config.toml
n_layer = 14
d_model = 704
n_head = 11
n_kv_head = 1
head_dim = 64
d_mlp = 2816
vocab_size = 8192
activation = "gelu"
norm = "layernorm"
norm_place = "pre"
norm_eps = 1e-05
positions = "rope"
rope_base = 10000.0
rope_fraction = 0.75
qk_norm = false
attn_scale = 0.125
bias = "none"
tie_embeddings = true
parallel_block = true
init = "orth"
init_std_qkv = 0.0168
init_std_o = 0.0
init_std_up = 0.0168
init_std_down = 0.0
optimizer = "muon_variant"
lr = 0.000927
lr_mult_o = 1.5
lr_mult_up = 0.9
beta1 = 0.9
lr_head = 0.00758
warmup_steps = 200
schedule = "wsd"
decay_fraction = 0.411
decay_shape = "sqrt"
final_lr_fraction = 0.0
batch_tokens = [65536, 131072, 196608]
seq_len = 1024
doc_mask = true
train_tokens = 1052000000
steps = 8284
dataset = "wikipedia_en"
Each number is 128 + 24 x the weight over its row's rms, rounded and kept within 0 to 255. Layers, rows and columns count from 0. Numbers have three digits each. The size before them is the row's rms in percent of the matrix's.

# layer 11 attention query, 704x704, rms 0.0332, rows 192-602, columns 384-415
067:121145166130117137133122138152140115118102125164110138168153118171158114123157153107133110128115
067:161145122149130185123112137154152149120143119158104145140109128152166154148158146090139168102111
071:095140145160158138125119140122119113160153155149097106096124126117142142120129141132121086153145
064:140135121156136137156108151148111113127122160128130148129135140112119145116103101144100113145126
070:128139091134104133100128103132128089118151102102143110138131147134104096143136138137104102114106
071:116117134119108107113148137113127149140142097140164130126165125141122149088102184102120155112130
071:108137156131173141106122113160084126113137177149131112126096127125153107115120118113095122147136
064:096147183169146136115114098138134129118142114107125061112086165184119154134111090144132100089128
065:088138079089108136137087170153143197107155127137180124077106104137142106109082168155091127140125
076:102131136140147124153138141086136147106117145163106157111147113155138080079118118108134151156139
077:175109130115123133148177138159059143113163186123095147103126126119127125163145135130148123129129
083:149148152143161115132133131109147112114117103090120138140146107130118131130119174136157098126128
094:114148142153106153106098117116160101166136064111127086128118119080094123088143095103149102070135
087:115134137110109134133144088132146073102158101137108110129150139093159146128119110108131119140118
095:121138114160138138191093151155111174117105143126184121116079154140109067090137148123130094127095
090:187179167125173097059110123157098114113149128112129145119107102132133157080141157104090129079153
112:137097158132135127182105147071127108115127144126120104163076109135127129133129112106130128160141
114:141128093145130107105102152135123135126090142110162191126151150131139152154162106121162121110086
112:137115131143094108113137076113153156154137098089124143146121092109135117173109108130149146123129
115:114125117109135143147144150146113129165155078150094103147138134122149148113097133135121146161112
113:153102125130109127192149062124157124116160099117131117127101139137106090115129129170136124139111
109:119073148149121154130142162122135167114121132116150094134100145162080118159162147153128111129130
109:136150139115127080109089181129120162129121135151117124123104125137101138148140127153128144087112
118:141155155138149137127138163150116102135107138129117163111112118125124152090163152115108126101145
068:098151123092145129169141101114120101116159176127090187146119137120143132099151146107142121128104
068:161121116117123146109137112155100067141118129093124140137125161133108097095135165143138103170137
070:127161131126146112111111125114168111156147096164078139105147106159132162124136139143181090113169
071:120167138115153133133103121129144101098137184121120124144080143142129130135104082140119112131110
069:154125109152120112116092121099146134100140085132132160122139114092164158111099105136109145124113
065:127108100154148116158165094125061123134117160130118128134136156186115126120139143161135144188127
070:106132146138137125112095142122136105126108096084148100138130125131163122146138119128150136137094
073:124163160110123133073134126137150137138091091125174127143150127111152103100147121120128115104155
077:135096152149130103168120126111091116115168147100075080110096137108134121094124115118140117097121
075:109133116094115101147121135103129153067150139094128104135115114147169092169135120136155152152082
075:154166139114134145081134129159134116150129114110137146164116115114080185125131125138149103128145
090:115123113161101144107044136130122110165134113158164107157169128129132146135142100170135094073159
086:129103107110115097111118110117111122141128113121099141119119113164099104116135125106155135126161
093:132108103096147129138150153125164140130140169164151099083123111056135099113132098115148123138114
096:079115142111079170124157103083106146091122122123089129096159178107123183116129095138142155131138
109:148142113137137110083127126101090106120126105119104082134087104125115166123143120124133061137134
111:150125077158124128131134131150109152138122111145115156089114110138148165138119111114145112106124
107:115139118130150119107113138140086116124126109110142152131120187117125142117166129112113130114128
107:126108112114130147136100070137103083122112122138147109119131098162124124104106180123143094133153
116:144106119107100097129124106104106164164072129096124124123097098096136172117138080132092135132152
115:097152159155127090100116146161138133128101156106131097099115108127129125154103124123190102139094
113:106115176102136127106143117129133119115131107086117156164128116141127106150163097086128133130130
114:118126096093098134090134072144145120135159123120126153103111120135151150142111110129125165118129
117:136138138137120146068150123141101157139125129119154130097118115094112120164133130081153131151115
116:125093097100149120116109162132115118094159120149153118153135152139168155107096092157163116127142
117:139125134114141160177131084150136118114127149110092128124191160138115142126122135129141104119122
109:161135109117102175121121128090140141112124187108097148150118132137125127127094125108076135116099
111:140123098123113172132129152148113130132130124148150126126123150114103136086126147119148146104156
115:138167112115144142115115156104121118122134123147097107104139145130122148131129115190154107156123
113:127132126116110114103145107083108126107148122147122151137144114159142156099163152179158121189144
106:125094128139113147104168131099138120156123127132124131112129071110118135135088142111125115136121
113:128103114137134110082143095112128147137141119118107137152145145103147139148130125107141119135130
113:094118101166122093102115088114144161141104127108118103164132087090179130088099121133188100147141
114:122090139129168133148131169165056118117097139112136149149123142148195091144115195104133103127116
110:101119136123100139099086074126139155107110091151109123114146122097100134153124119110113159136135
116:146148081108163104135141110147101091139092126089146166103129150122171125107149108136116148129139
114:119096141122137121113096079126126127115120119121111161110097119127141110168153106139118149112137
112:108139130130127139140108115176118149106138140148121133138051128152120124084161161129091130089138
112:163122111137122118115133070145166125127165130135087106077136106088148160133128154169074090122126
112:164122142119151139167129121082151092125097072114143115118149158129120141160133139140118088115098
093:103130155156122146086099141129090118111174167130121117102131149125119144157167117159095118127109
098:141106157105113108121145111139131116079111152164120154123110144132106075115142122157145135146131
100:185096127127115112180132147119088169125081084097157144172110122089106116132123150100211122163144
102:140059116095143159154131178118107172149124089129126136148121116088166155116105118093120114141122
105:082088137119115149125190133191138160156127154111155155110101110121161118151144185121142144133116
120:138131154122080137151093119132102114139114108147137091176144131124107192134100142113156127123094
110:163133176117139164129149131118175153154155146111102168171166145122126137091094125109118162139146
107:129136150120165184131113110141093150121144147129121145127114123134155092091150140091122096147119
116:113121131114143111057160115155129111157134111169176125136142130110138135086111160115116130146110
108:176171114147123129151101140151078125118129122139121102107135069101096179135104128190175115100111
113:130168132115153151128124141110120106140132113168130148164160129119127123087141104136110149146141
114:098144111133136105165113160118100111118160154104108111119150085105131177109148150123133116113110
110:130099112138160153164108144155128100140060144129134143122141133124108127172104104121163128125150
116:123144141137109098133090121155136170152142150108172104114115129137178070169131110136149169087122
119:107165168126116146112134142147133162156127134175060129130154103150118107126103158150094114164114
097:140133157113151111085122136098150105110129152157113137148173108155142133099159157134080189100118
110:156126158138117162117171129104158122173147148100181105123145145137101102128132125148163153129158
110:088148139120143107141117136133162156148139129116132155111087091153109171068128146122103113164097
113:085108115144093109109144111133085172142150098155153129115147117139157132195166158133114107136151
110:135133137102129103126149126163130110154115139143107144163186120131130100131055133102133157099078
112:084125140138111087169144077144105112130160181152102121124142121143120166106175124149150136158129
117:103150130114129159175165168136104128126154138094101139131098115135115107126166117102130082101137
111:080109087117133139114105098147125171087123137132153124161134134163159116137097098120145127140151
110:112167140145142144151150142139100123117084152122135130078127115155101123153174168135115126128175
096:095103059110099137106138123123170126140147144098134113128137150151132134134108153129094183156133
100:132121129109147117128088119124110101150134125150079121139123119137099083107121108131115098109114
096:097205118140151116125120121141134185118146127139119163154131123122136139110113145146148133154147
120:139124111097138154104145107137146152127181113121117139119188095104122102108152127112068140131138
103:162130163096116077149118152121044117145143169164136101084096171085137134130138180148143094115177
103:145150120137159133123109111152134165139179124165122126126174108116134140118103122110093157107139
105:127128142095124128127131160126101151102166127152097134109131120144136103130156134086130113135162
128:102108084148092118149125116138111144104140138067140100104127131123114131097099107153187118103095
124:113124128097160101129121139146152166130135157172125152128145153105163140151189140107104121163150
115:117144179129155154077151124099160112156179109141151135129126099145109162081131120138077161144129
115:114096168187148136160117143118114133089100140104115157116093161121102130153106144123132128142144
115:158126081113142142130129123113078158105109126128096092103085145148106168119101120141141103120098
111:115159116140113157173140104145125101133108142147125129106113159101127127123112156126127126122154
114:107148138143123115110115122122136148105120137142132158124116101102138166103139088107126127152105
115:120103148119122164181116118170116126102132103144151111113121124130091074139140120141144127127210
110:090131180121132129145094127159136181139125148107137130123144147091146125155081147138144164131087
113:141132116094148098158140159115162161135145167134122087087107117123118142184161118097150109121105
115:152171125148140131092138106135101174124121158136114114143148161104109112186150119142123136137138
111:152101104138117136099120085124079143145146117130141133116115130057133097129118114098127096141154
112:116156119107083132102147136138122103130101160126081149098139139098108193118146079151149117120125
113:131133183134139098120126132132180121134116156096102098118126150102121114135155171123138083158078
111:132153101100129103122081146149117120142156100135138138150134108179134108112166144125126149131170
116:139091138159120127143154119127090137134148100117128111133148128149121114142120109133143162114120
116:089137132158137141132148105132110121089135099124098139135142103111134124155128118086152104112133
107:111133165115162153147101117138162124143177180139185122142168139146159144072116121113080128148145
113:114150145105121168175115100115151099168116091114139120129115108129166106110094160142124149131093
113:157125157082121176101096091128174117130127123087084129147117128176124118105104109128101123133118
108:136166131102152164128091123138110182123141114096102129156114101154090090126141150130116116110137
119:154131137126144125099106156125138092128122116115111127109166160172183138122143146102146131165145
111:125144092100147125152116096103130136100162161116107136122160109143119098123157177135101154142157
107:187108136112122102171153137115140120183074161108114138119131148133112131127127134095107145096104
105:135098139126130136120169087137173090159119103136094110123159132137110150081137120170113118136113
112:137132144100154139122127137116125155109165115132124156163152166103143132127139140152096150163158
106:115179154144147118191172137160119100158135139143131128133126134125169089112137145118132114122137
105:153121113112099143085098092191094118090151134140112141149157120122108163120146125122155163153131
113:094161123119104095100088138144117140134075119112113118146138161148115143115115097158151097138139
112:131065171130120104120114095132119102130127104100167142153108114111128111127152136091104141124108
117:105116120146115143125119103180160103142126117134155078129121164176100133101155147156089107133106
109:134147118125126130132143133166147065137118167164165109122136116133097154114078118094102101079147
117:157103144129115131139136140148112128107195112163145113130150143116134130083121165149115134104112
092:128136141126157112058147159113103095131143150136119143110100085125114142174133112134128178153093
097:120146174123121134159124092164170133135113146129163113107111105166111132083140120148162105145098
090:099125114146136122170156120092089143124138130100135121143135122096151115171145088123079094112119
090:139086162136167116165149095103104093130095153137125128160128115125122125134126140130153158084136
099:061112119115129144125124105120149171151118102121135115141146192141146120128136133154124116146109
092:157149099084116116132157108117107137086134150124127104144139075116101109091149159136167150174133
101:167125171136163138096137137139123136133143136144113136118101149118113156167155096106094110127081
105:154151113108096160151064084161110121138120109135131164114087111120125131111119135110087138099094
103:142107134142111111122126136137162150128130110125193115102134109137080081151165129131152103111111
098:100105129117164159088124138178178123138106128123098160161138126090157144120125085133117127143137
098:101105192146131134086100110116136091146110150108115110101141138119167151156141117120135124136130
110:122124107140108112117165111105146144114103152175109098136130131138135130130088142142195106076101
102:139143161140121133137139112130117099157148133095104111078138098136082124163139114109142160136173
101:128141163104143167140141144113154135150165134090130133170107148098148124090139102148141136133146
108:164130101106122123136098142130090129147153116164108159082108152094145126154140117126106104150112
105:124152136095131154116125108118122149162127109100116144144107147153100122152132150154154114102101
113:122124166134124117157157143105129134140143157099096139117112120167106178176109100128160086110144
105:126130140134137141108143149141146125123079125154100158136155152097094140166166099129085123109106
111:097150145152131129098131108095133138155110167081114115129122130141107136142136094125134156127126
116:085150137102110145100158129152098138136135128104103161133153129131141129142085101121117158142128
115:142148108132066118116105113135147160138127160142133169133130146122120145146076075102163139082113
114:144106145146145120093121133148108153097170125172121109147189140119109111135135134199100126149114
109:147144100114091163124126159122132140126110131121187093113099140119120101116173102133164139080133
116:113126129110148139159135142142172120177126131109134162178180158098127157103146124128120091136120
093:100139140116129145150146137131143126137156147145097126162156165170164103116157151087106136140165
093:141095131132158119076167120097169111148120105159137146138087076122153126103167129121131128107137
091:118116144131120155136145122115123130177081124053163134105127087146154084139150129128156108123129
098:126124140166146134116135124154132143109144126140111147174155174088147132146127135117099125137135
105:112106123103099133132126073086098144134126146102125113092139106187147150089172126143117151136107
103:113076158132145106105141109116139116120102122122109116168137136119134097162137092116134116126140
100:131076130154138137156111116127100122150128127080137069134151115139127152098194097126123142118147
103:121143119079159130152134129071148126105113152139138098115179144110122126138131113120165154118157
138:161135138137144153170095145167108100128141149104135171133086135107115126131147120139112128104104
113:049099114174123118129159131124145132116135143121120112152140129143134162122077100104107135135094
103:135098158109128081106137119158157173168118119113168085078170119110101168162118158097147151150155
102:127169104106090131130123111146119131101193138109095091106123132132122097104152122153161190128135
098:086086078115124136111140104071145121166111141137145115136114117139127069130134194110161085129143
101:114131171153148149126113163160118085088140123128109127094098180098168086114130121128116119137119
105:123117111130137158144124145116116154122145112148146116157167119080104138126155085156086160143149
114:162116100125144113078183137129113143143089117118114117095103120124118137116114147124127160113132
120:170106145141146094093140148153106168087154126110134109120114109124125155132104064089122147097151
118:120097116123164117110137100102113169152149103159103115161122159157167149125182138141147138129128
105:158122124083131191138096082152140065174137135156128151122108129158109141135101130148102118154122
118:112091141145184116117105115100118109151138132101104152089136097146162117104140137159068175131132
115:151091139137149150123122112196145167112090177123135099138145138086078099145116125122111172145114
109:140143148139107141129097136121129152134120108091122113172155118076181125153109172112113122107112
112:084146112167142193107126106152115129131125155104137108171116101154171140113131103144120107094121
114:085127130168101136122155135123111094135112133112164128090090125128136150151089146144125160115122
108:147088085165122090141124122152109118149157130153145080098125148135084128106128094119084155156128
110:168121155135114120144093112096116104139116124109117172122105126182135139161132171129140092144145
115:108133145128106112178150086095144124119144125122099126163151137153135127104106146125127137148117
115:151171193093125134150142111137138169143116134147134176113150148110133125170115116134144137128149
124:156159126136107154143113155101108125081144154126147169104123103144114108131093124121170115123094
111:118140099123120143132131100132062133113089141113093095154134115135125137115140149139106131105140
112:158072103142129085128111134115146124138178117130115089154120133074135146146123111070125121131133
111:114129136144149149140153100113116166138131127116097104159164174117164158139142121117099155109096
119:097099153119141151125148100103115118057126127127163165160144129069112154146112130115149147110134
104:150166140096143104175127152121133169099118109109113165104095159117160090158139131075148087187149
099:085119135136090109108133173145151160099144134134094121117121110087130132165140119130143111128173
103:157085100119137172127121094141152109133056121126071139102110117153101153142154158117083130157183
107:176105129141178095091154104111110103134131131123098118109116078147169130146162132125132081135156
114:151138117144159159101155151167133127142143121151129124165099150128146131102131133195128134130091
115:155086124164150128120152127139173135187087138148076122100152125092136149123137110131085125103160
118:147184111112099158132123082123128127122090126127130164163161177121066129114105130153150109111107
099:150123156147125118083094122156151120171135172158146114123138132138130095154139115171125133137167
103:134161084117152107166140120112110138109132133131165163120115079102147148130104132138131151121120
107:167085187129134148068139112138096149118101195128116121142157134141136139127118119109087162156147
100:162121139104123151112106114184120098081139118131135146099128127129140122135166114142133110164131
098:132155141107145159114143127132128113143098154096112159122094128134092109132096106118098106144096
092:144108141120125077123131090125100118106135120147153121121135149116141153124119145121160162127134
094:146140127096138132146132123133135117139118118151171093139112160112145110082131116137110159133084
092:101120144126132155118071136165106098126105109136089142186142103134121116109133131197141166143123
092:112120106098162113105137079122152167158112148149160134162112119102160150121118143095147132120098
094:123110139137124123180158117112131130169124098139151133095134139151142124125125139113118122132133
094:136109088115180147126160123104117116109112087150105160163139142108118114106090113088158119143101
109:152129135126117139125133130145158154129107143145126092102128136136118128114158133154126159122112
094:125126115121108144105096116121152113133152112128132083131174103131114118171127116120195124120112
099:133142134136129157090120135156178113138108160130091136180089117083127128145111135160094083128107
098:114077165138099151152170160095154142127118143107155169070086114111120125133156150092132164095104
092:160105163101150145082139086124130116088134152158097144087127127085138122140138117150136148128186
101:134127115113114138101134122145117118156132166060090113157076101147091138131067133140149086137109
098:116152160122118118082109176158113128140089158108112167123126121133113119167125136092094094139135
098:128124073128103089053149115130168162136094101062117095126088139099138089122138142136158111142144
100:144138133095126161115146134118137141155138102168125129093168128142096131120167172115102122126113
105:165138087109072132108132051139128106104147117124104137158164117159108145123131107153166104151111
095:128111123150128129096121147154142166111136136123108095142107103108098088158151116108138101113183
098:179165090121148094101098134107166170152118115136112116132186107129120100148123152137147116158082
094:146098110108123149141100148095092080130147106154141186128165134104134117127175078165164118152109
102:113149138113149110118138160089097163107077157135084106146107116131124130115109111114100160076114
101:126157177118144130093136138139106087103147094143141159152129131131194144129124120109159109119119
100:140072080120126145141159162084127143113111088136133136125120097151082138122112116155153144154129
097:161085133140119148111174138139147145129123173126128138136118129162101118148084106147109127178117
105:126131095154110109166156123139135106105145120155125130129130140094104123082102114127100114128108
099:129083117149120115121121155146103132128157114141142119115105152143143144140124132128102084142118
094:126139123116168103125134103138111123143138160154139121073113132128129155151092169138131155099121
094:143167083129119131070142138121138112167128130136115126151110121134133128103103127188122133130118
088:174100095127128131128130131143100102153116152147140116169167141079099173102105131115135105107122
088:132128146116136128121158150099112110151119145113156168156133119142176161157080127119128119134098
094:141153114130099105130125112139152126115149082138138137122107144133122127089141122143181128112150
102:128128125133122096132144131107146140141164163128077143132110142145161138110127078106163128124115
091:114123132160101111138132102127110114184140163148156103124108127117079099112120130119141105122172
093:137123104102175149125164146143120095167159149160108121135126137132120131063104140126125109105131
101:090103135149079177111129146082106151131111062119096121122159131137119160166115146100132142147126
093:120119121176120150099110155087139137133091135129104126131132065129138132105151173157100100114117
102:107136121107111160147139135130137105115108134145107164112121132084157148086169116091128109125130
099:079124106154093143113095120135118137125158141149141117149180123103131108132146144104126145110120
095:148122136098101118099153082088114142100124100107101117160169121099108084132099161099157139153111
099:180081107132116145087157124119127127146137116125123131121116158110131118169128132161055121107106
097:116114108150144161108089148139112081140102105159111115116128135137149108135127133130138108120106
096:162186116130114135147135135084163163124126102080113170165170117135133111171109122126166126103143
097:123166124146109144109137115148139136124153176101139101144094144191113135135119129116130196117122
101:118126131158082101126140136123091168126145128135145141155144165119137112145134091194118107130120
098:168118116128125128136158132168098122175148132135146153121161155113168157130122102150118137102134
099:156119155093144130141098077164133138153093146120112169104156131168088129116135131120113151131109
111:118101117107078121137114084135106094083161149116119116125114137143114150083121099115161090109123
096:120136114121119164162109136161133127135104136141176140158124123101125125104139129137108087128158
102:128120174123093148119173173133117130118116086138121093116140138152132165149119095130152117116102
106:129151148086127126136141110149126136061109162155142122096120102129134151126133148168095103163128
107:088144124122115148094142118101083095128112132119153159180150127133095123160114098114129120125108
091:102119169130083140150136129129131128109136140142134119094142145102119136128126154118160115110120
103:127163156172153176164098068078091154130162104127152111172174115116107091116139123129183145113101
101:133121139115171100121127180176105108112116117131129147109153126151171154129074169139119150141128
097:107072119151112114152088084106142155132115096137109136091135133119114139135099108127132138225132
104:128115105091123151064165077197147099092088117114101123106094176116201076111118148154102154115132
098:127092137121115111135081096108139116083145111120162139115132146153149118144103114091111144127133
101:105094089162145111079151167148146155131150118151115138146103135140105145106152101106136111138117
097:135116099149123104137130126164169140165144107141145115088109117125162096134122144155085107130109
107:134131130151120158184142123087134115147101114101139128117160146130162167139113115131196099141057
072:138143177144149148122121129139133149138118102132128135132145115111073102075074056148108123144129
073:105100123114102147145178110144121090111086129122110148105113134077150116152105070143093109149134
071:133126152114137131095121116128171114156144138123149151138083126170153101164147140112145159133162
066:120139118120181102147137122137102119154155162136101145099114145155083157143143117106159184166144
074:121142087117092125145109120131124124122112135071106105163093137114115147136109149131111101144097
071:173114151127129119099141118062099169123121131153130129113127100155155147107130173143128185153148
071:095113114132138167145123118201128122118154102110104090143107174090120135113104117128115090145099
070:089094143131104124149125145108121166092143126113103101106113169118123162130111099121171125108151
066:120113129060117130126105138090105212093114162136119162098104118108131091146107119141119136138131
080:134095148140128106137087124128146175092161116183128143134090141153134074171104153145090147170099
076:105130133134107119163159116115093103088157148124098112119080158136139136141123096092136136117149
084:126131149152143109132151160121123113165139089108102075165147072096152137117085153136159111171150
088:122119139180115145109113119153143151122152130148123093091097084142093147094161081102184090110159
083:113154123115104127143119131132171122118121128126113136166136180103127153115106106149088092132129
088:107104137148130151161137155130094131109143091130225113100110133143104104102156142106127120131127
088:108159147112122120105099063147116134092135144111079154147113087129137158113150107124106145084151
100:170111170118167132174133156080124110150134155134129092147100129133135123137128102126166095137130
102:115125092123144099106109160170119136107096161124195153131137152145155149122176155144143114120106
107:131100120163092117130134097096162124145109125115151138108104127103157138172137120128125148089110
103:116140131110131159099137155146095107143167107160111130114144143126116153160104161127116143131101
104:134065117111093143136132063135140140130121129122120122140152177144086099123178110161150100132103
101:076094088157114083152149192117115137132101121138125101146136126108077159140165102131124148128112
102:117114116101164107097084154162101130124145138164164121123110137171097124154157157130118146092134
106:131161148182125119129100166140095120152129166123146142083128154119124164103157124117134105104121
073:087133155115135099109113145158182116117092136115145116107118177120094118115110149146126180143146
075:140145132144149138119126118160151123137114122164124098073157147128109121164080090144158122129131
070:104140141101093114127146141121118155169107124151107103117118153094129170137066088151128122109125
071:106117114144113171184121154155137108091118114088141094115102127109144156202106074092100056126108
073:133153140097152114170132118121133154116111085154144120116138075136144112122154143136105163120117
069:144146086129116150139146138137110126125113180151113174099133154114083094141113152135138135139101
072:138100150133143127147141134155184153134108088103150105128115170107148164120148061126123091117116
072:161110142134157122093130117143144104173137140128134146133149151136145112113125133114120134122137
075:116136087115112107101136143149100152102136154114083137100084194113139139133144146096142123115124
076:125131109099122124132126115115115153114135154077100110130128122123173140127127153131096167148111
071:123127145115127154076121083124136098158115083098132166125154138140104112115161111141151095124141
086:098102156150115153121096129121150094099181062127122088127080168087068137101138112143117113083087
084:126124124119126111114119128076140103135156090128115113095100107153080101152143139130172112143137
090:111151078102135122130150128160186155132147141138154092116118134087152099095131136120124104139167
088:118096128109078131126166108111057150098134132127098140105129145118101212117105115158109170113144
103:151145169129131130101125142139122132133148051119123093143101112176091164114153135096099071145167
099:119148112112130131096140138142162124111133128109145141084126133127124137127125112086159097115112
103:143095153113167146150133131095108131101125063097114157135114146109108107149179160103097112151148
100:120114095095122136123130096085129105135126130142129131143133115108124108140106134142132124151137
112:136109090125097113116122110132117150165089089098108119145082080097132167122135085142095165110157
104:144151147148123109109140121175138139141131125108115066089109106160145125131102128124161111144090
100:157108192149128141157105120134158146119169136092123132185083117121178105155140127118125097138139
104:118149120112107145099139094137108104139132121108105124109099145157166139172139125112146157106127
110:133124181140099156128152120126120139152152132139152110113112133087098123124150143123144134101109
104:113108110086130142148090132129103140143142111131143133150164156141161145073116092139174102136110
102:158135159100100136170108069144132120107109102100105133129151126161117174128135147127155123109088
101:162131093105114144154122099097156119125131164122062144122123101147152155106106102109123132134099
107:165091110142120147141154147166156163132110123104132159141127128138074122104155127137131127092158
103:137125106123128108133158161101133109098117128155128103091106152115107138139131128186123120160100
107:145164125164099089069152132091142122103134122132119143144124125145137140094162173188128125163137
098:120139122107117138096173159099121101117155139140145160105140105125093113138089140135143138131122
104:138100126130120111098170087106119109137142137133075124130142130070125164135117103130156124126128
106:105102135153128103150120082128121123108112186150125080148140111090172128092093153156174132117176
102:128084100117181139130118175168084105141120145136147114117125142144157122135142181107117120119136
103:123133128102143117126085108132117126112131083122100141113121144108098127149132146119121157120138
103:143164105136131130135177087120084086149097108095136144064152126136142112109140126117138127111132
104:112122139124140083109103108137109093114113162106138185138075128142169111155114085119157135104112
102:115135116144126127084126112144116111133094131158116147135079124160124117084121123102089148112107
103:121161127140121086150145093150154153147145131145111107116116133097128151136116158164081073107133
101:144132154130141133160133143092127134144141123121127129145161153149127157134143129119119107136102
107:103095110129113103108166144155093116163186137135135117095121129119127105176169138143123143136096
112:144146184137137151100104114078126077152134133148097143140155130143114089137138159130114147110099
106:130086133106162124128112136131119124085117112110151108100126107108094140131121130130178109130159
097:065119123100109136135148117081150148153126163138099135147153109165134132148105159187140139151142
100:154131095099129149123122103098124124132132123140105086131122127107116140155140122107144085140071
099:107098139127113105132168088097127132089177094159094121092152146122110092149142134146165129142130
105:117190114149113127136182123105096110112121131146118145124124129081127137124139109140164110111117
109:129195086092121132128157116109121136089158123106120124144137100106128066119131143110120138099138
099:140112168135136112112122126115141191145138106142114140128126130137123129127132115118148159123137
105:117130080075111080151150117085110075139120125149132145148125145121123082117208155082136151104132
105:153127107100139142125167139109127111144153082157114172123099097154121127109129118126163104122159
108:133107177088106101121149137137126101128130123147147123149146132140101100101143142095095091131103
100:111111109137139172103118168107093128118121108108141103098136101135119100133142144134156147123144
105:064117109122107146122119134137142120098107127127130126134119163109163145120133110169079133123080
103:136138111140134123141139123101131095115105120090185083100125101116134185139152104092129112137132
099:132138119092086105096154100128101093121121118131094084181122148157146152131120128139147161114100
103:133109161185105163127163152127122115083177084158132120104138156125156120147099107131150098126126
106:125120117144108124081117133123137136162130107149134125145139130134130139159173144133146086142084
102:089114162145147125150110105111134163184105112134144140134124170060126146155125093145134154134147
107:153127187099113091126156171134166141148142079164131145119106100072147151139097131164135154118126
108:123087136152134107127088101155141091117151084103117103120165138129138126153137115162113101086117
105:127125125139166119115157159159109148100132110112092139135103109101146116116133124116146133085155
109:121180133152093132137153136132116144086147141150134130156091128153147099132147123140103120123167
099:149105113109128085140127138120121151147118141159160133123117151127104123122163095139093109098183
104:124113165132113068158152133095132128134131114153125141126099151125122142137139131131122123147120
104:155153081123165130094161105114108108152091077135155145085155125137106102130079126124140121120154
097:106124119124103131163121131143126086120144116142073124109090155133127099140105097134166142113082
101:139117121134179135138167097098167108150100089126119134087102116106102144083140138144090123160143
105:178151137155139138131110096119082090092165112146165129131129165101124119183082121134128128088113
104:113126157107143120105158127161123142172137147127159124132125129126149127107128141153132138118161
102:135173100125117137111091104166137128110126133131113170073151124092108113142116134148091127135079
103:097144173163114138124104122137123171090133082122125138120154146135116141147105159192133093114152
103:168114091132150158126141126106152141128141115118126146089147131117167143143122128143113159111090
106:132131140118131156110132145145173098159089128141090120146128173106099127104155129120133071107144
105:088100135160127131109171105137130108080121086126106134122163125132113135154098128149151126112131
103:129115111078103169159132152127150114135093152137130133128136112132115131126081109130137093120123
111:131131105128117156144138123121102100126112106123140135113126119089125123129131145152160145167134
098:121116120110160120109152127087129133126136134150163101122099162160100123141101114102080160116125
104:112097129108137115123146154125098137092154101118119124111144068115177150121100109109149107091167
102:122165157120103155124131125138112123111100098123105140148142099122132122161102164136135152131118
113:127151121113127113140125140135154113130149121134167116155094127126118185120145108131120110102128
106:112120142130136171135118095115109135102123118119109122124105105159112092117117131117114123185142
103:126122117121159138139165117126137112132095117095097145115120079155129092152125122109127133144155
109:106119111103123131090160120115163098130136097086115120135144083094101089144105099158128144122109
106:121155134103089137118094125158092089130138133139111138178137157098131143145117141119120137133103
109:081117159099078128123117150161093173116091133134143169157135156100158137132077166131112131167130
100:119072145118099144113072133138164087172064104119115116106116159143135124108122135102104138136141
102:114124123140140129105134102122122118139100156137076147130105189087122155197096132139121108107112
104:142160115103148158168116112117131152128169129150128126104107132146132091075140091114106161107096
111:143155105152092136105131128106173150162121097114165107153113142145147139137131093142123146123150
106:171168125140105109117145087121106152130139124186121154102109121116116139142160152123142155108176
111:136173146144192149108157133109122137138124118121135101123141113131136121152125126100137144139144
111:132140141131156142081167124072137160132133129099111165133120124114171121118077133141172137126143
101:148110137122119148065168148119125161123157131175123106123141099137117147110149127119176140147111
110:121106158157164109119151144161124131130160131125089138093097117090143129121179130132147111128126
106:168082106114121120121149109159115091141119054112090108119130135162113130119153117137143142131094
106:119141153130167075100140146118107123144141136126159139118121146121150095176160147142104151106140
106:137095104088146123094104127171120148175083129081152133157113143167108090135110166073123113144097
097:117120159158074090109114085129144132117106125146133131159115120095134184115115137126106111148112
107:120129095139134135164151136130112116116136144117129142147120125131110150131127129122114116174109
103:177118148143090135122131115129172104111107135106111160138137100179129084138152115175121116113108
109:126117124146136079145118099122087116151144102137099137123155160131151164109141115141124132104131
111:139148105141149110159153142120110156110203157143168086110070163112109100119093113132105153150137
103:153115144115092143122102104119144130118153066194134112169098119110200176124090169157104110097103
074:171088121144106108077142126161137128132161096116147092106133121127111126131151117145157157125131
082:106142091107115151158098174129135155143135127137120193143116134121143169141183117098159159142095
082:151201147119146135140121103154052146142117166117120116119136144150188146170094170156123104111172
083:117128116137128165107158159162140139152140163126077147154113165108120109149119125131105138098146
088:120117101147098108160121115102097123092096147142096079134122123100139136133134128106180139157166
092:136108153103138107109117139124124142165110138128163135122160097133127122126112181134139150127153
090:101110168137166134153113123163119114138165161120134108185078156112126139162115098143113099131127
087:113136162151133115119124150153163085122123135099163104147103137130126126149125091143119132129132
070:141139076071159114149108137098108153119114144106084111129067137118182114134116143104132099148139
086:107137110136120127106118146103138097115135129133111131120134131144144132131156143094161166155124
094:125156124140132144150141114166106129117161126118090122167081133106127134123126113138138128129120
097:157106152172102128142113111087132144183124044116135108147116142112093141104120105123153090133187
095:140147114117138110112101096128143133146099113136131170107146126131068094150168111139105111129101
087:152137119124099133114113103134163101175155133175106140146170132115108158139109094123142122130086
091:114103147163127161143068130125115119084165138114136140117097126126080108103119140115137104135109
090:128121137116149109100144126150101120112104113126088159123171098132075118132120148124124134125176
101:131121062122123164129101140099081137133149115113137122103115144125125168120136149085098132108111
094:103136133134153144134108120188091112105129125141132136132148155113103114127100154116122128107117
098:161101157081137140050163090134141178131146101086142132111131100077124130190088076129133124129162
105:099154123114116145154106138118105150134162112153113147138141146118173152153113154109125118130125
098:128094123151121137178116063170120162091150099144138134096109143101154120123113129127140114138117
102:118114115148141121089124132127109114135137150140096092138119123147105106108166097101128112158124
093:163101159138146110133084164117120129097137145103125108132134102138079140102143143156132144123134
101:131134174146164116160160124106132145142126131120085205106135128095176135132164144143117103148166
084:154105080103136119134124168150118109107145155157136144110165125137115164124135075154110094087122
086:129132167129103099146144141150152119119101131083155113126120164124133158115151119126143139149162
086:149163119106133137181129155112097135121120095156150082101105143125105129125119117118111133116132